{"num_key_value_heads": 1, "intermediate_size": 512, "hidden_act": "swiglu", "positions": "rope", "init_std_o": 0.0316, "decay_shape": "linear"}
Each number is 500 + 25 x the weight over its row's rms, rounded and kept within 0 to 999. Layers, rows and columns count from 0. Numbers have three digits each. The size before them is the row's rms in percent of the matrix's.

# gate: layer 5 MLP gate, 512x256, rms 0.0887, rows 59-178, columns 0-31
# up: layer 5 MLP up, 512x256, rms 0.0896, rows 59-178, columns 0-31
# down: layer 5 MLP down (transposed), 512x256, rms 0.0414, rows 59-178, columns 0-31
gate59 097:489500487529511507512527522503519497460495481453477469544525468513482506537481530523470506500491
up59 092:495532520481522504531512530531481491474517534521523554469474496480534465465496498507502518500519
down59 094:477494476497537486509509513512488500453479495455454479521501470495480487524464502546500537523500
gate60 102:474479471440495471524509551480464469502466486530585519538494539475494516490452515510472495529466
up60 102:459527515499476545546525535489477499513483509522521474536496516466522505450476522464520485498516
down60 107:501517524526504547522508440526523520512528516499432457522509466522517484485551475496505473489557
gate61 102:540557453501492462481450509521476474487502486547496480487513489494484483454520531508505509474494
up61 101:464507439513512519494477484474525505559494530508493475495554504459550524467491506517491511497476
down61 105:422481482503514488488504511521489469533478513488456479497526504496486518450455537526489492468494
gate62 091:498483504510512473505502486466486503498532551472468470506480550509541479526496474521479510464511
up62 091:499475486490509483465471520503478492483480500539443428521517533457538465530481471517480503492482
down62 094:556497525481476490507508528478517477523504500499533565505525464522472537513467511502502518512529
gate63 092:520503498535461524520520506519490491474506518466491495505494459495481511457484524448488488455483
up63 094:526535549550478543559479470512516505525495549504478463497500471531480544471499488496507449477466
down63 101:479521512470531483476495514475488498528537492558503510520510562533532496524506476527515512529502
gate64 093:527559480475507516528560498482454503458475528545554472513472490466495487522453513470480506525508
up64 085:504568499481527484476511516499492519502516500509551546485539503488492525502494499434520503487529
down64 090:450503510475516527539500427489515492478493511518476488553481516492473495504492539491483524532516
gate65 098:550538494499471495528501497463528521500471485527506498494515470522505478460560512478524516506528
up65 098:492502509478532535487442495506459507488518503470499499525519483479501490500500492476510511464516
down65 095:461508494532521547511450476511482504499532494490510525510493462485536509426491466479498450451544
gate66 097:498528510444556477505510512516501484524512495472505492481460513505486476492508513532564490514547
up66 097:526532479476500493518486528522500532515524498474463509501485535533510495479492509537503450488468
down66 102:525497485548496528506496507459506499485493517534534472503546460493511538516490485472479556486498
gate67 110:504491503528541529511497483502504540499522478565450524527477494474491516485516516490478522478467
up67 102:521488486460509526488477478512494508496513476523504525529493510456472485532514530482510523479473
down67 102:541505490438476493480466484505458492491505500497516478485489487504469470535470499493512484540503
gate68 093:496476477475506503513476496507540522439537489536521500452530471494495499503510497507468516507487
up68 096:504472541482520497491488506513490481496521534462482529474524480485520486540506462455487498511507
down68 096:538526518503536487491486517500487527497527522479511476477471520493528468489536458487534508470489
gate69 088:475514467520546470476485515508494480502510475492513484504481474510558478511515527502499508473501
up69 109:518476492507501502521506504530513505495455518528490562544530482512511529542497466534504524534520
down69 099:543471496484509522529506474511486499500523515533483508491485485489497501524514470518516509513498
gate70 102:431513493552522484533503472494482484505519514536527490546502506477501500551485484505486495466465
up70 099:455531522531510508536497480470502521521513499534514456535504504503519505534509474490504518514482
down70 095:569492518485527509478500508507494490497487486479487530456552510516495510489516500458540515498485
gate71 098:492553460455482515503489470485501502522517492523484503475530491513473505542457500477487473500491
up71 104:499518519523425556490465493498495538485497496510506476483517487533468489522481435500520489523487
down71 105:498506457514444519498473475527518504523515500466494456496489516511502469488475504498512510514511
gate72 108:518485501487518504488517501507500501525525491516484505472464481522499498455472507478488473488511
up72 105:490494519540466484518496477536510493497467501501466512484530514495499498524510469493493545525453
down72 104:528491514525504482527464461516540495535468499514474466477486452470495458518503481473486492480465
gate73 100:566480519510510535481482491508455488505527471507539577457478466536507516533526497524497466517539
up73 106:518495526485449464463497468501516520486464491511476472534564505495476527470511509495496561511482
down73 103:534499496489467473471519446525489474476472489499506537487511463493476549501503476496492520544483
gate74 092:485535495505508517477518574490472497438520490504489485475502505528506522512464460539456513503515
up74 091:481514453496485453473514508448477494499540513475473483499499478517527480499547474507456501518504
down74 087:521475487495500498523470459521554522551473528518530524512494527525493492501528500494543495507477
gate75 080:461492532495514489460492511501482511516519513521487511549481479487489471514510512524504511435511
up75 110:458497499488456533495467451527526479508455506492489504492514511485492515518475510500519482536486
down75 095:447500496513454513504485454532524513513441507503503486492489466480481526502463521512559451538464
gate76 088:477528464499497499492512548450503491469500508514505485497449493495521501482497507502563483474528
up76 104:490497547460511490531519479497513491493489502474515484455527486488454515476491498489480502535494
down76 093:525533452516516523499491540490485503503525472509509505550448480541561494500513525490536497480501
gate77 094:427508464562463473485505436524446495546530520492504494508496484516529495482481514479501515508472
up77 096:540509550474497523511494513479488480497479477549504472485475484536480490513497495494498544477460
down77 096:468522487491506501502492508517551505481505496461448560521524501450517519510497495537494477540557
gate78 096:555526488524510491471473520503453503493471487520481487496467500468474462543517525494512469513524
up78 083:488540501495474534492474485451480526504474519492500469476479519473507435516493516443525455492489
down78 093:468477523508493507480512484460526537492488537482513487511548499516548485469459482465507489462452
gate79 106:528543479510515481477469497535486485524539547505522510472470510486514492498488540501519509494507
up79 095:508464495530471523518487530481539466484469513520493477493507507490481488511503513478478457522505
down79 105:495506483538503482530473535499516495472518525511485494475503524475488520491484546485489481486519
gate80 090:513520480489487470531503500487509506487538529515483531542508509495524484492468501489502473478506
up80 093:478511531474481463484527493517505497487538494458504473479479483465493502495479516482546510496508
down80 086:536466496526529523490503531511504509507485474523485517509501512512511494494533496489450508518481
gate81 101:517448509478504521477499481504509513532499466471525493507502485500448486489520513539482522469498
up81 098:492521459503528473494556479491494500467506490518512538474502501477551517500496512478481496511470
down81 100:465470513475513487532531488498488498507487499489549501501515468470524505494530493534485508494486
gate82 101:451500500464463488466523492503493476512515507466508554482522507487471522495442489541495515505543
up82 105:463537453487512495508515511477525555559507522497494512479463495474477489549466455517474493551572
down82 101:457513484496546477482482521486483523541528476470463471517477529500518486491540503455481478515512
gate83 111:532474526518553519517458495497481504501505439498489504492504478500478526526502518514492473473446
up83 110:492507507502528487505538522463490487479495450549506507506531489475493513485526521504498501500510
down83 105:526501500486497490526543541480484537488496545490443531507491535488522518479485545469478528530516
gate84 107:515497467520478489495462507482478493524505488489530487515504518534522459581474489476496463467493
up84 117:471526485524495520466522511530500477491497519484493509485536531473519469433514503522477509535485
down84 117:462521488497537497473571487447512498494494499486506493449558515520536468505473485491486482521518
gate85 100:491477487555489484486491470454513495496502519497484527495479535521496493462495524516487474514516
up85 108:513477500534482526487478510436472547476487505484485487522527509465530504487471541531518463478517
down85 105:518501525507481523533454549454497539466467489483481490525524482458542537514461517514536466521496
gate86 103:481502511534493530513513520516493542499496471511537495509522531458495531459517479451496512452501
up86 096:504458481537523515490512474500501511502490518493508502508522521530494522493488491520493489513505
down86 099:515485506523487518524477522484500554536502482514516529510517519486483504490487478493499496491481
gate87 096:539531478488542517518450521511490441503494522499481464489536464544502496504522496536534485554503
up87 089:496523502478503538463555542483448479508501475497502467526499509485515513541479542555533466498490
down87 095:442469524469456499450504510511477571525483475525474564514474514495511544555505526497475521459475
gate88 096:495505520482487488443529464497487505487478498520518460507476485487482477492474537491508519520523
up88 089:480503486487512519530532536516542480494552497512497538473468540483494493500539484470484505543500
down88 089:521506487495481527473492502484491464494485500512538472504479462509473505504479497490461507491545
gate89 097:492486544494491518517502498502464458550509535488461534487475482487491505492510491515501500533546
up89 098:511600499492488492513467546507537548487524496510514468498509451487529504508492529517486451495494
down89 104:458425494517498499497526477474475456495504532490526532482528557516484516480486484491520516533499
gate90 095:526496511471513514533491481471502471510484560505485492513502504460500532486474472516514527570523
up90 113:487552470493452532512537523492504560515567485500500500504493502449469560494499525513526491532492
down90 104:493506496507490510525561518490518515534532513482472484505510530456457547487487517525505533530530
gate91 103:525552476540528562474490502503502505472522491491547499531498534475525505485502478466540497507508
up91 098:477508549454506477534503478493503472492537529508498463501519504534517468510503499523451486525495
down91 100:517501516484478531533537506521512482482509481500505491510488502547482534481526479511514487495474
gate92 097:488509505533517475498486498493524510485506472501529523477501500522484538456543491492470533546482
up92 125:526485475476483499523529502522486493501522496506510506492473521519471461480502449533491494561532
down92 110:458502492519497506528526515488481491496534509518532525493463484502439497487513470514499492523524
gate93 101:497410488489490518503479539503467517496530481553518518520501530529494508525506491515458520519477
up93 087:503474476515485511480506496511488464442475504549527526539462503477512515550456472530487561532464
down93 091:529547505509514469502508450516498481529495526445518517488497483490476481502529493497542478489492
gate94 104:507496487507511517480483492497444561488510469516509488511475459497524511566432460496510506467466
up94 106:432475484553537536501490502482481535477510519490494484500493447481503520519500511512543514495489
down94 105:430483505461503497487518462488518510531491534515500477483466508517524475438525526493496489508502
gate95 105:488506546517506499511501482494515497474534448475486518514526473521559537462476458511475461522497
up95 099:489512505511500496531491525527518481506481527514508474483459508489456469515524546515531551501486
down95 105:530470470524519510458474499465518511525531464522465510511524492474511503448488506524456489511479
gate96 086:519493513497507485482519464475458475526474482524535519506446505506525495557533518480492490529531
up96 083:532506491513460517564495521523557530542499531485499471495504531525483484478493474549502485465503
down96 086:523494462574488504468490471454500469518470510515510514506463468514466496554520511476465464494533
gate97 104:501503540524475445535502485514494463517500524526477512489456534507479496449472490470508533489501
up97 105:501475514480480492487498498533507522443491530496516467468479484507504445467480493463490555480493
down97 103:522477509483520501480511485461520535508512440497480509565502465496535510515551514517493501520486
gate98 103:455490538482509500522505501512444467552543474494512492464502505480470478507487517535483518502448
up98 096:488498508506483509502466471453503517499501543481527539534494481511539448530444524521468464509500
down98 102:419537510507499524503478533480490456514540502533500498541544534545480482469503487520480528523460
gate99 101:465466526506529524525477532525452491502492457499451486480482486539531508480470498511491479440536
up99 103:501535511496475490460521462507563498460492517487566488526508506493484515517508473519519533535547
down99 104:479469495486523495523504536513454465523523492513472487475502455511519475500501513467489475464466
gate100 117:467497535473513524498473556456474493532478466498538455515516491499457480490510500479526517489542
up100 129:513499452531473484511519471549523518488506559489500499495499502534525529522502508509442509554467
down100 096:645492474521507495519494424501511517495490513496507542496523475465514525491540500528480518524460
gate101 103:463483508487456505495473528525488538506520475472483481536545532465504521491498483489507458506506
up101 100:513480508509493484496512511442494481491494489520478506485467463513499497457541503474489478490484
down101 098:457471485493462489504454524554489535526496498497502506510531544471495535523470493507483510518508
gate102 104:489506506472511533496519500480467476510535451536497498476482450490512497480491532490496540491522
up102 088:487500524533499506505503461535526519502540450518542522503488499465504483475528496465481514521437
down102 099:495488510480499510509530510505510461507507487528531469468500479490517553467517485491467532452504
gate103 094:496483527460477504490543484518522493466512521486490509516540488464476515486487468463509557554513
up103 088:523499505528543551478502462485475535531518526525524510466480525461520539517455520512529534480523
down103 091:484501510536486457518530511481516503517542523478483516521508488468468526523445524450508536498514
gate104 096:475435482440534530491472485471495494506517483482531523513493445467512540523544504516500576476502
up104 094:494475457511538505538500469493518493542533500488516542484496518501507483516476503514517546475472
down104 094:426505481477514511483526498549480481507462471491470511511506442514526533491515529476473545508537
gate105 104:523479474481489514506507505498507496473499479566495496473529499510491466504537499530473498479468
up105 095:506492489483502470491459497484516496506490539501499485475494502527449482569510527541454526565469
down105 104:506506500511494447479507516456510477480511512497483495503508512508516509544493501510537484496474
gate106 101:497489511482478522510486526525491489511500512487510516557490493527503534539482498477502495506495
up106 105:474559516461489496493480455466464558474567524499477460523471491472527536499504497529483472515506
down106 099:516551514500517500487497521456486516487480528522479487476490479509537515504533511531467507501507
gate107 105:490510486547491492536503472471492501504538511539510522512521497491519492520506552471498535512497
up107 101:477486503482525504513544467466476522478509471540515514512464479483525475497470511453511551498507
down107 105:494492491428490499446500514540479490461458510501523477494457545519490484491470467477509485511509
gate108 104:522482486484519508529484510540534519551543494500524496516485506507541497518528496509456494519519
up108 110:504553493498506497511516515486531490551517492505520490460487525512482458464491502497488564483496
down108 109:525503504501472510528503495503537490490465487519527499483464510467481496460502510499497498470470
gate109 099:511579478481502494473503464527512500524513483508528505513480464534516498499517501485430481443458
up109 100:496467529524496480542476518463533477502498521485494496462536522467500512524508502523521431536515
down109 102:536548527477458512484512514517522506488499529504513461493489467462465520498525512460510460479509
gate110 101:511536528552475501489508479526447510506486481511491454502478493518502492541478488491546509506517
up110 104:557491510492450521489466533499471540460485482539508512526512497451501502526488500488534461527508
down110 098:486543481521529503505518472499492474545505487448538480489479521512489497491474490497464539452506
gate111 105:536494525529486486482514525465465483461504509492516470479518531496452480502486493527468526523522
up111 098:453502540477505541514511506513525507507519474491505549516508469491497542494483501497522469502494
down111 098:523466459556501490482501513508490461500479505502504505476506512519485492483503489503473519507504
gate112 100:491520482529469495478529478488485492448487479512494501503487476531503488541529448500503501530457
up112 092:472522481475469488479514460474501510472499502518470492501490514524494523511498505469530486459478
down112 095:506522511475498511528473500513508517554498512515453511481529483483487501468461501497499484484526
gate113 099:541522493506474469524455525516505515481466516517440499493496494496490513491494497544524475491467
up113 096:556475483521481522510466491573515523481486490537471521465488545535501518538474504505503489507429
down113 099:494473523469548553499521503514501507542522494515501491493492552544517506556511544474501493501495
gate114 102:502506465505490528509489521487471477459520507474519487522485517455483509558429488529559469538534
up114 105:494481511493506422521496510534530467514513530519527483503495484495504471484561464485490494467521
down114 104:565510507489502547489490512474498545459538521489490494481494492480476509511470518483508484498466
gate115 086:522489507521530476468483482505499465497499496479526516508469529462486514517471491489527483503541
up115 153:498497497470510550491528501524460483487476512488513517539542497491480502515488457524518514527488
down115 125:481482482470499546495527502510447496497474528488497522562522468474463496518469468511522501520485
gate116 100:521506466529516486487446510481464457484489546525527485525509539531519498503470526452513508534546
up116 100:511515561514491512510527512505487564486477434472470470478511464503482515506516502507502519486488
down116 102:534484462483497522485451518502498468524516526545519482513512496536504474488452548537513476543507
gate117 091:525510478457479459480510465474515494478488484530539496477483505479487467521491495505506522513487
up117 108:489495481497455489515518480463511470492521473527517469480451504444476455518454505475474502521471
down117 101:503500492469496507515488460518524479498502452467473511505474507446504499513451513451506475499469
gate118 094:468494500471516487481504526469488453480457496507515520531492545441475563496523483465479507511527
up118 088:486499532476461523521530480473515446514468515532492485481452571494519544524485493450501507501527
down118 094:510528541504466530528489508518506521512543516533465505481471487515521455516472541450515494511465
gate119 103:530470541521451500508480514529537521522566480528524462517507495496495490539501463524461551516447
up119 094:531487510510510452518523484492499473461451516513509488519550497509499497484527471521531514508490
down119 098:516520491505523459521550486469492463473415543517499482479523494498531501471514501475551439503520
gate120 101:493548521461495515497467478532541494495516472525481511494547480512481537469518511499453519497459
up120 095:502512512519496493529505498466503487480468464539500501483523434499497464509524506454457491483433
down120 097:507441498527497492521538491454525519527430473502535506497440497482530438529481519477495453481507
gate121 106:504526492475502490504528528571487481519506529511500541465483527543532463462471448492483524490508
up121 092:521526502475489491432514516511527490510523536475490492528520496489492524442523500492491492521533
down121 092:474522489455460497495517493540495515508498532525484502461516490554502436477467439511479548493494
gate122 091:542474502492471508488505549502492512471523511512531503522475500481526496516493488517475491503469
up122 103:529453511512539446496532534460475460490511455525523491522534512462516475475535512491479490513514
down122 094:464528494499498507530488438503487543512470510489467508502486518544480524483464498512551514532481
gate123 095:476528505492536566515509492484502473448516475532518495509547536488506510505470475534559504514494
up123 093:540464512487502489507523521515494479442507536476522496473504518500508470490497465495475509457488
down123 093:493539517520503503444470497462509495485452487539519513492453475504480514515512544497467522509515
gate124 096:496549422500491502526534506511514499497503489522515509492513486486473484477491486495490524549519
up124 101:481444521504540509499493516507486540510507482471479498486494499478496577532506521467523567505499
down124 102:508437561511534481514503505487498489519523477482486463502515512509528577508528481510516509465483
gate125 090:542520496494505510464516511496491501545498515466524471536554507459518543504488492534520463507479
up125 089:496480538515507493530483446495511497469495504548476500471444491501486453487505491433478545479524
down125 094:507503499546512519479523517505518505497511462491496517488472517500485537473495537532495517534544
gate126 096:474454499462478478510520482537515503505515500539514488520518534514477512500528490468476523519504
up126 112:523512471491490498510516525480503513496498494509468511473455494489514517511481494518487465510547
down126 105:524499479475529486487478508474485499513517496497475497540472507468507493485478490491497504479538
gate127 100:520502512551491509493478530559470447419481514527514477524497513460488495524489503546533547520522
up127 098:490519459484504502541511514476496553532497484476496538494510470497546489502540505479476479500449
down127 098:557506519534521509474494477501488482487503505511502475542506500471534504482490524537493541471487
gate128 101:499515475529491504521511458494515510532515455497477507480510478534495502477466522486508508519524
up128 113:534480477510520503522512493497493502468497514491492534509479454597486532467523509488441490518483
down128 101:531525509463490540474505492493450453480466503483488514520479471521499505498564515497436484485456
gate129 107:472467501473490488466472484533526482533550502467509491486507507501477502480516481526487464560529
up129 100:497511474531487484474423508490494504520483461515517453519484514522537502505511487492486463487510
down129 101:487501491491513504530541519513472521486461482504501504516500495494511531484510516494488503475501
gate130 101:491510484449532489480496530502517497496530461536511500494463456492494508541492520499496464521491
up130 091:489541508492479458518541480481537478483488482531495413487473511502424463505511489490494537513477
down130 094:529515479523543498555527458471503491566526523506524480493489502469485498505527470486521499482516
gate131 092:501470532543505537500494488534492480501493520449498504533465558500495512536490500474496480498508
up131 087:497540454493483524494505472506467513492508481548493518460510505480448531484499540517535524491452
down131 092:539485483490477496457438535487524495518510481546482522519493453513500502498495499525482496465444
gate132 099:543551545496474494500573474491534485436515507488558457451496495449487517481512500542485501472496
up132 104:467460448497543518494448500502465549539490480503451526551492503521510508483440511458522489519503
down132 101:473459467505539467495444530478489484561519503514478563516512515494485506486497473531491484544553
gate133 088:464488512482512543524507510512471490485521462469497467529527474475573443501532495474463524484507
up133 086:502507485510490505514508506517532505528504480540453469479497515511518496480526527499499515510525
down133 088:475515508504554494495491473529487538475534456524519488547463527531501505479509508490508509521514
gate134 107:492551499496551513478512518487499500530525476562548488492450517506506471494504544512528504503553
up134 117:491494566487523475542491506502526511465532496490496481530526505491503495492483499539504492529472
down134 111:492473576519544492503508518504517461491524530540488487502478454469503484458466537554497482538511
gate135 090:488478536455506487536560461484519481514495496508534506504512490448521499471555497484478548555484
up135 111:530509496552506528496481541524472479521497484491435501489482498522497513516464526502471477485505
down135 101:511522492548485513502505519531473489527518481489443490480476513505488539481483496536468493484517
gate136 101:513484481496503553482521464496480484506529565460513499488499566510522477550463524489516524530549
up136 105:519505536500511506523482465498541540518493539518494516488493506480516506478538485550472506436492
down136 104:542479490539522445517489534504532491471458443504483461496476511461468516496537515536491497474506
gate137 088:515478494501490513469539479506476507442526476488477478470507520547477499470514515547502508537509
up137 095:553487488551448524496495509501455491483495456541478469537489511511505466489467507540529474495550
down137 087:478513536475529458548507505530546494512483524481549518480513501460505491482503518502465518506493
gate138 095:503484494511536515486495491534503466515476513536493512506520512509485482504534440458456474517465
up138 102:501460508554521483516463525488502471503467492511492505479497470488496484492488499541477484518518
down138 099:493530482514475486489512516477526532485469469476529485489511494481467480479503525549502518549520
gate139 102:501503531442467457480515499515531498499469503479508513439497468517497521499476485484443483541498
up139 097:483506476493519504509508520517509526543524448498462495561554492478496509463522509526455530490455
down139 099:526535510477464484498510526495526506539467455474515530477533457504464482464483504506465491529510
gate140 100:512543467538495467487471499513478535521500462520532470493443507523528484514473481495496456500489
up140 103:473484465533523483518492508464524481463522524530517484493525468503505489498508486510470516505445
down140 102:466503502550518509471504502509536512520496483488510466504476463505518511526527526443532490502452
gate141 092:493503545420517514537495519479486459426483500507450489460491503458532510478549497468484448484488
up141 098:514517496467476578509458470510521484472501492505479515512531501515484489517528511454481484544490
down141 089:488503546500495426542504502542435524499538498517537483496470534473516509487485476551511494485501
gate142 093:501521516507479484488455456528497515463462532461523479563455505538529531474536507488502512522503
up142 103:507504514513506490513430468487493521470489506473516489521479454554547499481534476442483494482515
down142 099:476483470489501489512537535485501478500515522513487520470510529444449493480436518530493530508465
gate143 100:512500539464511513510503503527475523493508523455493528494493526505514474477506499513497513511520
up143 092:476498473509503462486496508456543499476511484534518484479524472494491536520509463509492510548482
down143 096:523503530462510537510493522553497503493507519485471491480500537528511450472506503509522527495491
gate144 101:502512478493533498529540505496485499489511471499495486498467498520498486511504485484517505503527
up144 095:524494514522530517523487504484515529502514509498458504449525487502508516494484535517493479479509
down144 098:504472511523513501532489499491517516479525465477483501482461508517494484502505502524512461492553
gate145 097:481495521496506499515547522485500512459500539497526526479501510449539470493479497504521482517512
up145 094:481502501497467488499479521495497474505472475536476484526506524533498523507500502505454546501485
down145 102:475485507495514529541536478496504516450502514424487541514530551465519427495483478505512483516487
gate146 104:515509460505517549486452519481466519546532492484463475496494486526514562517521470522505516447495
up146 106:499484500517509544516476526491492508513547486469423535478467526515453503541482522493547497456469
down146 107:541480523466463521518493460462543497511481505486459539495524509480487475515506511492469544478513
gate147 101:484473505529481504504484507483497507501472476569513529553483473487471472464475501504489530519519
up147 094:516555487498525504470509515514521502534488510482516550451489499474528526494452529492475495522477
down147 097:486488494499495515488499499485489492485499466496475465549491467483468493478512518502507538513527
gate148 103:474496487499484522513505518559439466494476482492519528473469519528508510502513553534474529491498
up148 088:450481482492491536482486518533442510492494488517505498502489523521486524510465518513492534483451
down148 099:542520509513515482477525486448534523470543530495465468539506505492486540468464507471499477506470
gate149 114:506478520524529467442542492513495485494543521457503486516490505482507483470501523549471495505499
up149 102:473486505481516527528478479507499522507517499481489541478505456527458489512502474496513499466456
down149 107:507468528517505467464527520513533495500524522496522484532475504476514485424497532526475493501532
gate150 099:517498472487488490542482522507498508525536465542469488492491477480529480461526490494464483503498
up150 097:507532521482506473496536486468510508519512476472486471503503515512522485517476486491498491525510
down150 099:476496491482485489516489524428519512506495449496466485486497477513545460494511489449489485507477
gate151 095:510496516457531525510526467492503492479449494465498551510477481535511511461512469457424513495493
up151 097:514500500477481546478501505491465507468468505478487495502466488510504503527500482507491480497473
down151 095:511544481490475538514474499495512513469489520536478446522481502493485473547506505520522464500517
gate152 100:491524526527489465485516536503500510478480475485523514514529478497513507481504442496499472559499
up152 091:500496449491514520454531492518484503415520534458489541491503465481518503499499548475526518500497
down152 098:467454476489497541507467450458515510489522521499448508487463514490514467501491539458500512485502
gate153 100:485529429538518429499472495478474528492490510475510500489487508466493471507495514520495499530520
up153 104:496506487507549504439504532501490518505475447501509518436494508518484495499551481482519464505523
down153 094:500531464481547495471485528481479521506481499505485506445480473496487524516557503480536482508511
gate154 108:503504548498476486499543476480497513532538493454473511507512485523494520506518471524500482454497
up154 093:521518514485533511488449466488500496550478525492535512474514517540433506473506471530533522511478
down154 104:532497550499484486472538491506509534550518498468485510520473478546496508522496486529512492467490
gate155 109:499531519500434496497568478503467530494540489528487482520505499473476521478465439470473494492487
up155 093:497518532461561427499476503519537486511490493455514491512501524509502487481556514514507546485500
down155 098:494546504511431522490548527497466508528521481515460491514472489500458497492432480481494511474478
gate156 105:576477481503501498527453485503448486499495525524482547522487502507485506508469491514489494530473
up156 098:475485465529509485461483487501515472484490507488448520475485481467507459508473502504455523505470
down156 100:488479507495524510501464517492476470521537525520489505509511545487517509515488471519503533523523
gate157 102:544471513513527518514491476535473505484488499503476478514463507520461519499489526506524472524543
up157 092:500498507494474466477521518490518476530521510499526516514503516491505505529536480495472475471421
down157 096:538495485511499502497479470546505529492475501490518505518540485510493498527476482503517501509527
gate158 106:527509479539479522503506489504522503524464469503514528484530513541486534497494472550508484519521
up158 112:519474509486517507522511551485480457516505517547458504500476511462484503527504554462479483490479
down158 110:508502462549503544488522512513464513491495507508509518458515540480456529530515555533467470495526
gate159 105:513552522534496509469501495444464492520520530512497496501494530497504457505529488463484505480511
up159 104:521512548495485484515492482507507541522526509494521539480522485515500512498509509514538467479489
down159 104:498512524511538503492516451520501517481523526513524521497489456460516486468494463459512443505471
gate160 099:477500563468494470521499460502496529528505510502505486453460505482479488489465532487485552498473
up160 114:511513541524545520530451527512487482464477506481480458509484508559502508511477513509511509477518
down160 109:521520503521527502481509543483488504459463483518490486499527505532511559487512467545523507496528
gate161 096:473481507524488502461513484520533506456515521534489488524494537507477486527505504555473503551545
up161 091:491501498501488470505538484495520520484499526538479488527508526498491479502509528529506488532560
down161 095:533498552506511501501489520475495504517468507437502483501500466496489495499491492462482511464457
gate162 090:487498517508491472509473519480505534487487495478484477520510477468492536486488510492481503501536
up162 106:553531467502532534512535524467513516515516518503517484528478518462521462485520534456524493477551
down162 107:541520517514519544491520498458515509499486481513527526508510479461509485520546499463471500498564
gate163 103:471482524510527495509520448482512496507481523458500510488462512482521506506527495535496485494545
up163 100:521537461505501485464493512485498505512537493521502474452448461508487500516440494521506508498478
down163 098:555507483523488478496518552530482482521507459520527513507562522493476449505537549489506512496504
gate164 100:518501462468497456460504513438478519553498528484487503441469505517502461495479454503477457473513
up164 130:473499515507540483525481513510504507498484555481531487447466517496531508500518486469506485530473
down164 119:477483523537511516522510484500527500537462507482544500477471514524544513488519479490504501519492
gate165 103:490494487539517466463508496489467488529508463517498489492531448502495533528500447472451525497476
up165 107:494545523523466489496473501500524522490528419476494525549562505498481486530513464492495477501507
down165 108:546512485530490487471508524509474531491514444514532501521504502510496537504508440437493514474488
gate166 092:492489441455495506511543503475512452509485473476476462464466458533518544467465506489509482509534
up166 091:507526454537491502522463439517525488533524531518513526480514519469516508499485530516548500467509
down166 092:501481553494509516454578502511512509503493506523533509474512509500509524485477473479500483480547
gate167 091:491498514500529481515527506503524490479477508494574503506461505487509512501489496506481529503543
up167 096:509466515478503518502505499501532447527510504515456549524512475529508515513508520507506513494480
down167 096:530510537442520494488474481521549468491479501508484551509529560520483541517540511505486525516540
gate168 102:484524541504489543500455515482498506481525506498496495494508512476489525476487491520513479528486
up168 094:514505517522478554470463512450475460509506511515502494530517483523492511465510515497516496499512
down168 097:541477445476515473470537470513490518484483490495480495511473528484496518552501499478497520501485
gate169 096:538516514487538518446516503490478545539532485508483482512480506531488513527509509496532511483490
up169 089:540484564450508533502501526502474527526533523494472466483482489485487488531476475526484529513488
down169 100:509478522506514559508503509495484492486479451529526508542453533494481509531508549485530518490516
gate170 091:512530499461549537514499485509460523492514512510506519484462497456533515520473511514555495519523
up170 100:446489527458484499465503525506527494455504504482488484472533516528476513508537488531484523468548
down170 098:493490500547524465534477506529501496552502508527544517546500474500482476483477484485515465535453
gate171 101:479492454538479512510519522479517443486499479484482504464460485490487510488529516498483515528557
up171 108:511476573464520475539511506508488535527469532494487503491504531448481462515492507492510494492470
down171 103:536510497528502485461536476535499527514518479524528500514506496547545497471489505543498538501469
gate172 100:481502473497520505485481454493534459514537477487528499535524495525500514542486470480511481492542
up172 099:509534499520487487498527482500498505565505505498456484496521496509528496486529517484531535481473
down172 097:496506473522527488500511469515523496541558482470513501489527485549490489525499510512538505490492
gate173 102:522549500518500524464508514530505530474468502487493494421517524514518491467479470492491494491523
up173 091:504510490500527477456492523470504498472490489500556485444488494521483482491510475484466507526506
down173 095:477530516535484540472503536456514504496450489484495489517507493510502527479506489510490458505508
gate174 095:513516493509535470504522525488528444487489502530511499525463506522487519467529526524485510526500
up174 088:511502514472519508510490481527517527523496532484511490499490489487462458548467476538481468516491
down174 090:479526499465531497506498511501510468507467516543513506520502501501453503540497518538500499513528
gate175 096:493538492518504514447504466530481472472489537500500496510485480504475487529515463434491501479530
up175 097:508513515477521497520466478498490523443492519498510487524457504478506513509551470500484500510501
down175 098:499480515471460509526480541489498508505489472484508479522458479520498523502532520518529467493478
gate176 103:509551472498513523507484459496509513560523516470494512440480513502506500508506479496502523521480
up176 098:493477513460488515523522515527494497446509476518472511528529527513534509482476517499465497514531
down176 097:499491488453459524492468477499497494515531476467456493493495506526556501475480495482464524528511
gate177 113:495536461495524483506506529485481530501511494536540512559499539524531545521478514553498493483433
up177 098:481496482510539507482483487473432463477464514497499469501513509512530509498468506506524519483479
down177 107:483477532492479515500477491483528470473485493464468492481505469473486490506511507458518515504532
gate178 098:501522524522512547451496530490500511523539514482494512485466523510492515546497486444497529473483
up178 108:474531516490517461483494534523502489540477524491516466473480483484470464541529478457463527459476
down178 110:445530476469479484500525508556523450541469521526518477496512495520481449496511508491521520475491